config = dict(
    d_model=640,
    parallel_block=False,
    init_std_up=0.0202,
    weight_decay=0.15,
    schedule='cos',
    steps=3731,
)
Each number is 128 + 32 x the weight over the matrix's rms, rounded and kept within 0 to 255. Layers, rows and columns count from 0.

# layer 3 MLP up, 1728x640, rms 0.0364, rows 214-318, columns 256-319
[[153 110 104 195  78 126 131  95 171 138 142 155 151 149  92  77 100 142 106 139 131 134 120 106 124  85 146 149 153 106  95 149 125 126 115 112 113 138 111  63 106 109 152  96 139 104 119 131  62  88 158 135 140 142  92 142 101 172 115 106  56 126 158 174]
 [119 110 135 170 106 100  83 157 113 136 108 117 145 138 113 182 110  88 102 129 101 119  82 149 157 133  91  99 185 177 100 105 179 145 116 126  90 157 120 187 105 154 152 131 144 104 180 105 122 140 123 218 110 127 149 149 118 134 123 111 138  73 134  98]
 [113 106  79  72 163 130 113 135 147 142 152 169 131 124  94 154 161 166 151 133 111 156 133 179 158 119 171 113 110 172 127 105  76 173 192 114 154 124 198  72 130  74 118 162 141 127  97 141 156 132 107 130 140 172 154  78 115 113 100 103 160 151 185 107]
 [142 104 140 149 136 120  86 151 133 129 158 163  74 173 126 167 187 118 121 159 158 127 126 115  74 138  98 157 184 143 111 160  69 140  95 133 140  83 160 117 103  97 123  19 152 121 187 129  87 119 126 139 115 158  50 149 134 133 167 187  68 158 140 133]
 [146 117 131 140 127 202 109 124 146 142 126 169 130 156 135 170 106 150 145  88 124 159 122 144 113 110 141 134 138 112 151  96 117  76  41 126 145 131 145  81 108 159 103  79  89 108  87 137 114 123 145 117 161 151 112 157 138 133 146 124 133  86  92 133]
 [124 126 130 143  85 126  99 160 158 158 145 113 101 136 139 145 113 115 131 119  84 164 117  93 157 185  90 148 147 143  81 124 154 185  91 125 107 115  53 176  94 142 162 128 145 105 135 127 142 119 127 142 174 113  76 192 136  86 123 130 115 170 113 122]
 [180  39  76  71 142 137  98 135  78 174 161 130 150 134  76  90 182  98 140 144  85 140 163 117 126 137 139 174  93 123 140 103  87 148 125 149 102 113 113 108 109  91 126 103 161 130 115  62 111 101 131 131 112  71  94 166 137 137 129 115 127  51 116 122]
 [146 175 137 111 164 126  98  94  96 173 127 141 115 137  99 104  71 151 109 123 141 186 115 126 170 176 165 133 117 103  91 132 118 154 117 134 106  96 188 123 162 110 151  72 144 103 137 154  99 157 117 116  70  84 170 104 146 146 126  85 137 164  72 192]
 [144  87  98 111 177 155 153 102 150 117  87 142  86 122 152 121 150 109 128 139 123 156 147 132 105 144 124 125 136 121  99 134 129 131 135 113  85 162 118  97 187 129 180 126 116 151 104 103 173 151 162 104  58 130 146  66  94 126 137 147  89 139 143 143]
 [151 128 153 124  62  60 178 147 144 157  86  67 117 128 188  97 112  79 131 112 110 129  88 104 158 122 114 129 123 155 102 134 128 106 112 140 119 129 100 131  99 103 113 129 123 109 161 120 111 139 127 192  99 162  96 185 144 177 119  76  92  87 135 161]
 [180 172 112 142  84 131 172  73 177 152  92  73 128 119 114 116 137  87  86 106  78 168  89  78 137 119 158 129 151 146 127 180 115 231  75 109 134 129  67 153  96  64  61  90 196 112 115  98 121  37 127  99  97 133 111  98 183 154 123 105 137 144 134 167]
 [132 166 101 123 125  89 125 118 101 155 138  99 139 169 114 139 123 161 159 165 136  64 182 109 142  96 108 124  68 149  97  71 151 129 129 138 117 125 154  98  90 173 124  78 178 133 217 125 122 101 124  99 111 145 105 136 144 145  87 116 180 130 124 179]
 [130 156 194 124 140  82  49 109  97 177 107 141  63 138 152 165 158 173  98 163  60 147 114  74 168  71 157 157  77 122 106 161 112  54 129 109 145  72  87 156 142 153 114 114 108 166 198 189 184 164 142 114 172 103 112  77  87 155  42 104  72 100 114 140]
 [152 146 145 144 112 118 103 111 151 109 124  36 106 141 118 137 133 152 143 147 147 123 159 135  91 163 136 162 121 148 180  57 144 144 150 178 179 106 119 137 158 159 132 105 132 149 108 181 129 117  82 143 113 115  61 146  96  98  77 155 180 110 142 105]
 [107 157 125 125 142 123 103  80 182  95 143 123 152 144 125 103 162 144  94 137 138 104 114 173 158  71 188  89 115  93 129  88 123 168  93 105 135 113  78 156 170 139 157 213 155  46 136 168 173 188  90 150 125  99  88 107 125 146  95 126 109 108 121 102]
 [147  95 131 104 122 126 144 121 109 105 119 126 122 144 125 111 158 146 191 125 141 102 105 136 144 156 115 134 165  83 137 144 137 125 110  88 100 121 149 117 155 127  98 129 129 166  42 106 102 143 143 159 166 142 150 138 168 122 173 142 174 156 131 120]
 [148 185 133 175 149 118 145 176 114 110 153 120 164  86 118 119 170 134 155 151 152 162 129 127 155 152 133 125 147  66 155  70 113 164 153 150 188 162 188 151  94 141 125 111 158 107 156 122 115 118 204 182 102 126  95 188  88 161 150 148 136 127 137 198]
 [117 124 166  97 168  53 114 156 130  87 184  98 105  92  99  89 122 102 119 142 135 164 116 172 147 129 115 142 111  57 108 187 153 101  99 177  89 105 135 178 162 113 124 134 146 145 105 103  92 125 134  56 120 135 129 128 116 129 166 182 125 130 107 117]
 [ 79 116 115 153 110 116 122 162 101 116 169  93 136 188 176 110  53 138 142 127 163 119 125 159  99  90 149 101  97 112 165 102 107 103 151  87 165 122 195  94 145 142 142  92 138 124 107 149  67 178 154 115  90 170 209  99 143 166  79 113 196 107 154 131]
 [159  84 121  84 154 142  89 133 103 100 192  96 108 127 111 126 167 162 131 141 125 142 153  88  39 168 172 156 112 130 138 116 165 110 107 110 116 120 115 136 175 140  94 122 125 131 106 120  98 149  86 132  75 146 146 142 172  91 174 174  90 120 125 121]
 [ 78 138 111  62 118  59 143 157  77 142 127 138  82 116 152 188 126 175 141 196 106 131  94 112  91 159  77 151  81 192 163 156 132 105 120 102 111 151 141 104 155  98 132 121 151 149 127 120 117 104 126  64 152 125 106 120 170 111 141 107 157 120 146 123]
 [133 109 107  86 134 143  76 150 114 126 113 170 176  60  82 145 136 113 161 133  92  97 121 147 125 116 206 138 144 208 114 145 108 167 140 179 144 125  91 128  60 122 161 161 157 123 101 155 162 155 133 108 146 153  80 164  99 172  74 120 110 142 144 183]
 [200 195 114 158 145  55 134 137 118 120 159  83  80 148 106 122  40  94  93 129 129 136  96 111 184 100 114 155 143 149 142 171 154 205 122 115 204 152 128 162  96  78 151 125 146 128 137 149 116 183 102 150 113 111 132 145 131 159 139 126 135 198 199 182]
 [128 114 119 101 148 161 151 145 121  82  80 159 134 113 147  83 149 104 160 154 138 147 149  72 108 106 146 171 135 111 141  96 110 112 142 136 120 103 159 155  73  92 102 101  57  80 199 119  95 117 109 153  93 152 124 109  93 177  70 183 121 111 129 110]
 [138 129 152 161 128 103 159 162 117 171 124 157 163  92 206 161 122 110 134 112 130  95 103  94 131 165 120 138 142 152 163 152 158 141 150 195  99 130 100  69 111 137 165 139 131 166 117 157 120  92  62  88  94  86 138 102 106 145  82 162 140 123 109  81]
 [154 139 130 120 144 197 109 141 185 126 196 174 140 167  98 115 130 106 151 111 157 132 168 202 125 116 152 121 150  40 173 103 133  68 141 122 173 168 154  78 136  82 133 137  94 160  83 138  69 149 139  76  88 160 118 108 131 112 132 138 147 136 108 142]
 [161  66 142  46 159 127  60 182 130  98  98  97 109  96 188 144 136  91 171  62 198 113 148 126  61 130  83 110  97 128 113 134 120  90 162 150 110  81 166 170 134 109 137 154 150 100 141 161  85 111 151  78 117 173 192 142 111 175 162 139 111 126 144 127]
 [141 100 115 154 138  85 119 115 179 170 109 118  77  88 130 111 144 120 128  90 100  76 153  88 187 162 102 104  95 138 167 127 139  92 163 154 103 120 138 129 163 111 153 155 183 106 212 127 145 108  87 150 118 124 127 110 143 103  88 139 126 139 109  80]
 [112  94 112 108 117  76 148 148 154  91 124 114 137  73  85 145 105 135 146 155 103 179 131 107 202  93  76 108  95 162 142 142 150 158 145 115 181 126 107  81 186 138  62 130 149 172 150  68 121 168 165 154 155 113 153 134 105 161 167 122 133  81 152 167]
 [113 128 115 110  81 178 113 188 135 142  80 153 145  84 143 202 102 153 152 117 182  88 128  87  91 157 100 141 164 181 109 155 146 102  21 173 156  95  83 151 157 177  86  80 129 106 147 165  72 142 108 130 106 129  55 135 161 189 158  77 110  97 177  87]
 [103 113  99 189 170 159 179 155 108 138  86  85  55 172 143 132 126 144 206 189 160 143 141 111 129 138 115 172 104  87  19  43 170 140 148 180 107  52 121 154 179 114 103  99 133 182 201 140 102  99 105  68 114 111  83 133  74 181  84 121 101 180 135 129]
 [ 87 160 111 206  93  88 144 150 205 111 106  96  99 115 151 139  67 124 137 120 170 135  97 163 196  98  56 129 102 201 136 118 134 178 124 137 146 115 125 154  86 118 145 110 128 133  96 147 116 107 145 171 139 166 137 134 155 130 166 129 100 153 132 167]
 [156 138  77  60 103 117 147 154 172 148 132 130 132 120  89 134 118 139  87 167 127 190  58  83 158 112 146 145 126 143 117  73 128 173 137 131 176 153 117 131 163  78  80 105  35 155  97 101 142 105 102 127 150  87 123 145 108 161 119 148 127 127 114 102]
 [ 75 129 120 163 119  82 138 137 187 105 107 108 131  90 107 112 127 142 123 134 165 122 109 127  79 132 156 146  98 117  77 162 148 115 112 115  79 154  32 145 171  92 181 179 159 129 163 150 138  71  81  99 144 157 130  69 116 127 141 123 140 101 133 164]
 [113 189 133 140 107  90 160 134 172 175 112 106 150 102 119 138 121 100 103 130 115  62  86 118 183 147 149 190  97 137 164  42 104  87 103 162 147  93  90  99  66 108 122 126 108 145 163 170  95 150  85 187 150 111 151 130  81 145 131 163  83 122  89 142]
 [115 131 127 142 189 124 139 128 130 144  71  85  89 113 111 101 183  88 140 105 136  65 105  64 150 153 103  77 135  82 125 122 127  58 133  65 101 131 146 157 183 138 177  68 161 163 166 147 113 174  76 148 141 121  86 123 134  91  97 156 157 115 146 126]
 [187 107 144 176 119 146 118 126 126 141 154 109  95 155 104 118 130 164  85 135 168 146 119 183 112 141  94 160 127 130  84 125  84 197 115 123 134 195 102 105 150 129 141 124 101 158 106 156  84  67 152  95 110 121 119 181 105 109 104  91  85 120 205  66]
 [ 93 108 102 112 120 191  98 146 149 136 136 144 114 187 136 168 144  98 111  65 152  77 190 172  95 147 104 155 104 106 133  78  80  40 146 117 136  72 169 152 126 161 195 105 132  77 147  84 129 186 141 148 119  51 125 115 150 126 200 117 177 176 111 133]
 [149 158 128 167 178 138 135 160  84 100  82  81 110  89 170 177 178 120 119 154  90 144 203 106 138  89 155 188 145 137 135 161 140 138  71 147 117  72 104 154 187 128 132 111  25 119 193 103  86 113 139 144 117  63 124 163  84  87  93 157 184 164  97 102]
 [185  99 153 134 104 169  99  82  82 115 120 160  96 131  88  78  83 105  83 106 143 146 132  94 115 107 124 141 154 110  86 156 182 110 170 129 157 153  99 103 157 157  81 130 149 138 156  69 145 135 153 115 106 124 116 181 165  97 137 125 111 129 178 170]
 [144 126  97  95  86  72 145  86 132 120 116 161  92 124 178 192 144 104 101 142  94 116 124 140 142  70 140  90 200 137 145 107  75 118 145 120 114 121  42 123 121 113 134 143  70 119 147 146 103 203 168 130 125  98 143 106 176  68 151 129 147 142 168 158]
 [148 149  91 115 132  94  58 139 135 167 118 139 157 127 121 158 146 103 188  91 136 120 153 173 144 137 167 147 122 151 148 118  80  96 138 124 121 136  77 141 117 127  90 147 125 188 110  80 130 134 155 141 144 147 141 153 118 159 147 142 153  47 116 157]
 [136 155 137 132 114 152 151 208 135 189  91 107 144 191 129 130 125 147 154 135 151 181  75 110 102 203 182 118 133 169 152  87 106 185 143 156 138 111 143 123 151 115 132 136  77 128 133  88 101 168 104 197 109 141 133  78  70 174 134 143 107 160 175 115]
 [ 87 157 153 226 134  94 110 118 110  76  31 123 154 115 195 114 105  93 116 128  93 216 112 115 111 145 103 125 138 128 107 115 135 137 140 191  90  86 104 110  86  96 140  90 163 117 140 174 126  91  37 164  81 112 117 131 137 109  99 118 123  81 152 170]
 [163 157 109 164  95 132 130 153  91 158 123 137 151 143 151 111  43 137  73 138 176 102 136 168  99 126  87 110 150 123 109 113 170 128 107  95 138 148 151 136  84  99 199 163 180 137 128 171 157  98 108 139 132 170 112 125 147 102 141 134 110 133 183 151]
 [186 128 169 130 156 105 168 117 172  73 120 190  86 134 102 168 167 108 143 159 126 116 153 136 143  96 135 118 132  78 129  82 110 138 142 121 109 139 119 155  98 148  92 105 178 100 172 118 107 148  88 103 107 181 124 137 181 121 119 180 136 148  78 131]
 [133  96 153 119 136 132  66 139 196 122 118  99  41 155 158 147 122 135 136 101 188 117 181 108 198 176  77  71 102 156 114 123 122 128 157 124 123 125 153 162 129 138 129 117 197 151  95 186 126  90 173 116 131 186 168 100  92 175 166 144 112 186 139 109]
 [148 168 108 112 193 131 123 124 118 147 124 142 128 113  46 133 137 138 108  88 140 135 218 124 157 169 148 123  78 136  94 117  94 113 135 137 121  94 143 121 143  93 112 203  90 147 181  89 100 150 149 153 123  95 112 119 109 118 107 136 167  89 141  82]
 [102 165 125 180 129 117 163 171 117 175  70 189 118 156 119 141 107 127 111 143 120 167 123 141 145 137  95 123 111  99  64  94 142 181 109 136  90 122 106 114 136 171 186 149 102 116 161 109 147  86 121 128 132  58 152 119 115 170 126 175 114 214 149  92]
 [ 97 149 105 166 156 151 153 108 110 125 149 128  66 129 115 152 172  90 111 125 180 138 120 172 149 134 128 146 182  88 121  91  86 124 105 144 179 149 142 102 144  97 188 105  99 117 154 123 148 102  96 162 160 120 137 200  76 144  99 155  71 129 124 153]
 [ 77 171 121 205 122 136 135 161 107 132 132 158 112 110 168 145  93 106 122 193 139 108 109 157  97  96 112 164 103 180 140  96 127 126 166 139 142 116 119 132 111 124 108 122 126 178  93 157 154  83 159 121  84 139 124  94  88 184 139 129  93 165 211  89]
 [127  94  79 136 109  97 210 141 165 118 189 103 215 175 119 105 109 116 114 113 108 116 144 104  60 116 138 117 116 132 118 145 164  66  50 144 120 111 146  67 134  91 138 109 141 127 159 148 108 126  79 127 145 116 192 133 134  85 172  99 112 108 152 124]
 [146 167 150 174 116 170  95 149 201 114 112 124 138 137 158  92  49 120 131 143 132  74 146  87  82  96 113 157 177 116 132 144 115  34 102 160 120 123 128 181 111 104 133 151 172 113 117 165 137  59  74  98 128 155 137 134 145 123 197 134 117 171 118 160]
 [151 148 114 157 120 112 171 130 123  92 117  77 133 126 136 143 145 142 109 121 151 143 154  86  78 117 176 138 144 138 166 120  76  98 148 117 129  91 156 154 135 125 127  77 120  85 167 142  83 172 158 139 100 122 160 120 114 112 108  26  93 223 114 185]
 [114 138  79 140 136 173 109 162 137 125 166  48 119  68 120 129 137  84 160 111 117 128 126 123 163 110 137  17 177  99 122 149 129 147 103 134 151 144 159 137 131 172 107 185 101 122  54 118  53  93  90  93 139 125 129 135  84 113 169  82 193 152 211 135]
 [114  81 113 114 149 185 129 137 177 185 118 117 139 106 137 185 147  66 194  66 123 167 134 174  84 127 130 103  79 167 154 179 150 213 136 111  76 216  93 173  31  77 148 104 108 112 118 139 188 103 159  98  91 149  92  89 142  92 143 145 147 177 177  86]
 [145 128 175 141 185 137 149  81 137 217 139 150 155  93 122 165 137  49  71 161 178 126 119  94 130 113 151 112  92 152 144 106 144 173  73  98 107 115 142  54 133 141 171 174 132 159 129 151 128  83 101 152  50 145  90 101 107 167 182 162 120 101 179 121]
 [135 123  54  74  66  95 148 148  58 148 172 112  92 126 157  99  81 141 151 132 219 147 122 104  80 151  97  92 128 111 177 114 137 154 161 107 129 107 149 123 126 143  83 137 126 121  67 167 111 153 125 154  63  58 111  89  93 107 197  97 132 127 188 172]
 [122 113 161 137 103 131 194 145  55 127 177 132 117  99  89 118  63 133 183 126 112 128 120 169 217 103 171  56 134 150 213 128 128 133 196 123 142 176 136 142  38 125 146  95 114  58 169 111 108 149 178 136 145 115 147 136 138 106 152 123 154 196  87 105]
 [ 77 112 137 179 172 132 100 124 127 100 112  97 108 100 155 153 166  89 126 143  96 101 122 129 135 135 175 144 137 149 153 135 117 159 119 147 141 115 138 120  98 139 174  92  96 144 118 135 141 136 131 126 130 143 101 124 175  97  95  83 106  80 118 128]
 [176 120 133  94 110 105  45  81 115 117  48 188  82 216 133 139 105 179 110 181  50 163 132  66 160 145 165 119  97 108  57 112 136  90 108 156 110 103 133 100 138 145  79  93  71 106 152 135 102 147 123 124 148  95 100 149 117 211  53 150 114 123 114  99]
 [117 159 101 140 128  85 152 140 130 187  33  68  47 148 105 141  45 143  86 145 131 142 121 127 151 130  70 197 142 114 106 168 120 151 151 173 141 116 131 100  75  99 143 195 132 138 171 166 189  72 145 153 137  95 134 129 167 165 129  84 113  99 141 131]
 [142 143 130  96  73 161 134 112 134 140 109 138 179 108 158 168 135 102 142 140 138  56 146 158 128 134 110 148  88 131 133  76 135 112 122 151 130 159 103  97 145 137  51 125 116 150  97 148 127 112 135 105 105 175 116 154 153 173 120 204 125 124 150  25]
 [184 134  96 161 156 110 109  72 126 137 163  84 134  97 118 101 132 106 102 141  92  68 117 146  95 141 122 100 151 161 128 193  54 125 164  91 142 140 161 174 176 133 156 160 151 198  88  69 135 162 119 137 162 124 152 142 138 101 163 128 113  73 161  97]
 [162 130  59 137 123 140 158 117  91 186 102  82  89 113 118 166 172 199  64 174  68 155 128 142 138 117 167 155 149 132 170 130 127 171 136 119 119 105  76 193 124 101 118 152 156 152 184 114 189 150 114 123 109 129 141 101 118 145 141 124 105 110 177 165]
 [126 133 186 123 158  73 132  93 124 153 122 178 119 162 126 123 162  66  85 185 120 124 168 195 183 145 127  93 150 164 124 177 180 147 132 133 137  73 156 133 145 140  91  90 104 127 148 140 105  75 205 154  96 156 138 108  88 125 138 129 153 119 118 109]
 [173 125  92 134  99 124 154 129 134 155 132 120  96 139 106  74 158 114  20 209 117 128  73 182 102 101 135 174 108  84 109 159 145 144 107 107 177 154 113 115 165  86 107 149 162  79  95 109  74 132 128 173 122 109 137 126 137 124 158  95  64  88  69 122]
 [136 142 149 140  95 111  57  71 140 118  96 123 126 120 133 130 166  85 144 116 150 128 202 112 119 112 163 148  97 104 127  54 105  51 137 152 141 109 138  31  97 161 114  92 138 170 130 138 173 200 192 102 122 156 161 109 155 132 122 108 157 107  91 121]
 [117 121 111 178 156 163 129 146 158 174  71 120 127 123 166 127 158 136 142 139 132 106 133 133 143 171 121 134 134 159 135 112 126 173 103 169 186 140 115 127 138 166  76 109 164  97 105 123  89  85 171 196 111  63 114 128  80 131 142 145 154  95  76 166]
 [147 145  61 102 107 167  92  92 108 141 150 148 100 136 130 105 157 143 148 142 128  82 112 121 136 152 155  72 168 142 155 103 165 151  99 157 139 127 114 123 151 115  94 133 173  93 170 153 167 143 125 174  92 102  74 157 134 127 148 149 150 119 159 154]
 [143 142 121 183 123  58 128 165 131  96  65 117 142 101 128  87 120 129  42 167 119 108 130 126 170 102  96 172 131 142  94 148 110 136 119 174 157  98 136 177 129 135  68 107 141 124 124 177 165 151 123 188 138  96  92 123 121 154 100 160 113  74  86 176]
 [153 114  72  64 152 167 109 175 127 101 206 184 122  59  86 118 157 116 173 151 129 129 144 133 102 118 138 129  81 115  81 186 114 110 101 125 112  87 185 111 107  89 134  82  93 181  76  94 110 147 188 154 134 152 147 165 141 123 136 142 123 172 151 138]
 [116 103 114 109  85 152 198 136  64 115 144 131 157 112 149 108 169 131 152 168 126  99 102  82  60 104 138  96 150  88 181 126 113  73  80 106 104 140 141 202 139 157 152 144 136 162 114 118 130 121 148 154  90 162  93 137 124 126 110 113 189 148  73 118]
 [115 156 107 180 176 108 130  97 138 106  80  85 178 144 160  98 153 146 171 130  77 102 189 130 100 158 107 123  80 130 128 143 144 100 157 187 104 100 147 112 160 142 133 132 145 106 113 118 146 159 134 189 128 165 115 132 159 176 162 118 142  48 142 142]
 [168 160  88 103 192 207 134  96  96 109 200 128 165 156 115 154 177 164 175 143 119 147 186 108  93  98 215 124  50  94 110 122 141 124  94  64 113 115 189  68 148 163  70 112 125 127  92 124  95 142 138  63 134 120 136 116 156 108 132 175 112 172 140 130]
 [139 115 112 166  94 100 108 172 111 214  90  47 124 132 141 125 107 113 120 102 145 134 119  58 173  84 123 136 125 116 118 123  98 159 135 156 142 156 111 162  78 157 204 104  95 165 139 150 100 118 125 183  80 199 125 119 133 137 154  81 137 113 110 133]
 [142  87 162  80 202 162 117 141 129  75 160 144  85 147 127 146 131 128 138 125  78 114 143 133 105 166 168  79 107 127 125 150 145  98 106 118 147 123 123 127 200 104 111 150  99  98 118 110 109 134  94  92 173 198 121 139  89 109 195 159 134  76 141 113]
 [129 109 126 149 198 160 132  96  75 185  88 113 150 101 118 127 130 183 102  60 129 103 181 131 116 137 159 144 130 125 108 140 117 127 125 161 151 140  48 154 158 156 174 181 122  95 192 121 169  82 137 149  75  86 190 167 150  56 138 167 178 109 131 128]
 [201 156  96 109 195 127 157 112 175  88 131 164 120 118  94 101 147 165 125 104 182 175  75 108 127 115  99 132 138  59  95 168 108 152 180 118 147 130 116 176  77  57 124  66 118 164 159 101  70  77 160 153 148 110 114 128  81 162 184 146  82 137  98 120]
 [127  93 154 145  98 163  36 109 162 102 170 214 121 114  96 145 142 113 158 105  96 103 126 162 138 147 156 160 224 138 193 154 168 161 141 154 122 131 175 159 128 150 116 162 137 162 160 112 129 110 103 135 158  92 131 148 146  92 123 130 155  68 169 112]
 [165 174 121 125 124 194  75 117 166 116 202 140 104 164 147 183 102 178 206 201 159 120 121 131  94 108 149  83 130 105 123  95 107  96 178 111 171 143 103 115 147 189 127  95 125 115 113 143 113 105  91 133 109 170 163  33  93 137  89 133 151 154 149  94]
 [152 156 142 135 131 142  59 126 106  97 161 107  90 133 141 163  86 129 124 196 134 139 110 161  56 187 124 182  81 138  47 156  89 176 146 136 127 111  98  65 108 142 160 126 135 142 124 124  63 172 110 114 128  96  92 101  94 147 153 159  90 113 146  92]
 [190 157 157 126 195 147 145 104 120  71 181  99 115 156  99 143 151 131 130 201 139 104 191 159  60 141 128 125  65 135 114 164  98 168 119 147 117 138 117 165 168 133  97  77 145  89  90  72 127 168 121 128 146 122 135  99 126 152 112 109 124  78 156 147]
 [160 152 169 140 141 146 111 171 115 135 111 147 113 166 109  94 103  81 132  82 172  53 182 143  97 100 139 135  91 130 127 121  92 128 159 169 123 106 156 153 106 131 158 163 186 114  93 118 119 180 132 101  93 119 177 154 191 132 178 142 137 180 176 168]
 [109 142 203 102 103  94 133 144 107  89  96  52  79 187 131 101 135 127  76  90 125 103  99  82 152 114 139 149 188 149 132 112  86 157 181 108 139  99 142  91 162 124 156 163 132 174 168 106  77 136  78 142 144  97 167 157  91 124  79 127 132  99  82  63]
 [140 123 136 159 125 183 163 127  89 148 147  89 131 116 165 185 145 133 175  98  62 173 106 103 130 163 178 144 103 162 170  68  99  85 184  85 110 134 185 115 108 115 100  83 117 124  85  88 123 144 173 170  97 131 148  91 109 142 155 118 174 111 160 126]
 [184 146 162 145 115 166 101 145 190 123 157 161 181 106 107 128 142 110 110 161  86 137  93 139  75 155 130 136 134 101 150 142 190  86 102 139 134 135 127 108 105 143 114 109 138 119 105 122 143 147  87 121 162 194  54 175 134 168 109 133 134  97 170 142]
 [ 95 105 116 126  79 118  54 120 153 113  58 129 133 127 118  81 121 149  55 121  60  99 151 105  92 116  88 162 112 153 111 157 143 107 114 179 128  99  87  95 136 122 119 155 118 155 127 157 149 194 138  78 145 133  95 104 146 128  65 110 154 117 124 157]
 [118 137 151  70 162 174 153  61  97 150 104 139 138 150 130 181 144 136 216 130 115 179 137  87 147 171 117 151  80 104  90 143  90 112 107 144 168 221 128  50 151 180 131 162 107 103  73 127  56 132 101 125 129 113 148  87 130 160 126 135  94 128 147 155]
 [130 121 110 124 134 136 114 108 116 119 103 143 125 102 143 142 155 140 110 146 142 150  91 164 151 113 170 160 121 153 100 126 183 153 103 115  79 157  98 132 103 144  93  94 127 164 119  99 113 126 175 162  98 139 154 152 142 135 108 133  92 122 128 159]
 [119 135 122 118  95 160 106 146  93 140 130 168 102 169 152 123 143 199 126 129 128 106 126 101  42 137 148 170 100 131 120 194  96  95 125 159 110 121 176 103 157 100 167  50 154 166 150 128  71 145 143 154 108 140 106  98 129 158  98 168 145 118  78 113]
 [126  93 132 134 120 139  39 162 126 130 109 186  98 125  89  86  93 207 122 138 180 114 101 138 116  81 122 174 146 106  90 130 152 119 154 131 145 126  96  78 110 133  95 109 191 180 195 160 113 107 128 152 165 186 154 187  86 135 166 151  83 156 159  94]
 [138 170  56 117 126 168  91 201  89 130 156 204  99 121 101  93 109 208 109 133 136 189  69 122 149 133 194 151 133 108  97 168 132 109 113 126 198  96  93 129  87  98 106 131 117  88 155 101 164 237 182 142 192 114 150 135 143  62 159 164 135 142 159 101]
 [113 141 132 123 178 178 126 103 110 154 154 179 130 137 106 121 164 142 156 123 150  75 169  93 104 126 154  73 116  98 160  75 134 122 120  89 162  90 129 166 168 123 132  88 112 138  88 136 123 141 157 122 122  85 121  99 148  74 176 187 110 173 139 135]
 [127 111 127 138  75  88  99 137 136 101 102 119 126 126 166 159 111 137 109  84 121 153 120 115 101 136 123  92 137 109 177  78 126 114  87 138 124 132 122  87 169 138 103 125 158 113 141 115 145 111 168 104  93 149 111 206 149 116 163 127 127 102 105  87]
 [ 87 164 146 130  61  59 208 105 203 174 121 138 115 168  80 134 105 146  64 176  97 153  90 154 155  79 134 147 118 117 142 149 110 140 148 156 119 130 113 158 103 151 152 179 110  82 149 138 127  87 102 136 167 168 112 150 116 164 110  94 156 137 112 105]
 [130  95 167 143 127 104 145 117 133  91  82  94 114  91  87 106  96 110  80 116 161  66 149 126 150 132 110 155 132 139 148  72 183 130 142 154  56 108  99 169 126  80  95 145 137 136 125 148 141 120 111 115 214 171 100  94 144 114 108  85 186 148  98 121]
 [133 167 142 132 168 135 138  86 161 105 138  80 116 133 129 135  99 135 151  97 129 168 102 161 126 136 142 162 165  98 114 168 163 117 177 121 142 130 111 144 130 133 105 126  92 154 167 125 114 139 143 151 164 118 115 156  99 106 139 122  65 176 109  75]
 [125 194 161 104  79 157  72 131 108 144 104 107 113 161 150 123 118 147  99  68 159 143  87 150  90 114  80 167 115  87 133 109 126 148  89 113 184 126 126 188 116  99 115 248  80 136  97  87  62 143 131 123 121 163 150 143  72 158 116 144 120 153 169 133]
 [141 106 167 120 128 151 127 115 177 125 153 151 193 104  89 123 138 161 129  89 195 151  72  91 148  53 101 134 164 135  92 146  98 109 122 149 148  91  96 179 143 127 184 171 119 154 175  89 130 115  94 172 146 148  77 140  68  84 149 162  96 110  97 145]
 [135  93  93 160  79 147 113 173  50  90 191 138 166 124 148 139 104 126  91  82 154 139 164 133 102 154 160 134 180 166 175 184 108 124 135 106 107 142 127 144 151 194 102 122 109 108 118 143 117  98  97 105 105 129 180 172  64 141 109 165 113 119 114  81]
 [129 121 133 129 123 109 130 133 100 129 139 156 143 117 141 133 179 104 131  75 116 139 150 160 113 136 135 180 135 112 129 113 118 135 100 125 125 127 141 114 135 145 108 156  98  85 130  82  53 191  98 112 110  66  68 146 138  85 115 126 126 107  72 169]
 [122 106 131  58 180 150 128  37 131 171 120 125 149 122  76 144 128 210 138  99 150 158 112 118  96  87 112 137 136 136 130 126 124 126 130 107 114 164 184 144 173 128 166 149 159 133 146 126  87 185 149 147 111 119  35 144 123  89 156 128 124 165 151 145]
 [114 154 129 141 122 135 114 119  96  93 178  86 125 105 141  83  89 112 160 123 114  85 120 183 155 110  90  65  98 107 227 157 187 161  87 194 178 153 144 108 117  67 109 131 168 133 125  92 176 118 168 130 105 152  84 165 174 132 135 109 122 118 156 171]
 [145 144 151 121 125 130 104  75 131 156 113 119 100 185 170 101 145 169 117 101 209 179 187 126  67 134 156 161 150 158  82 190 164 127 143 140 123 113 154 112 154 109 128  92  83 129 150 131 129 132 140 120 176 140 189 126  81 138  79 115 112 118  80 102]]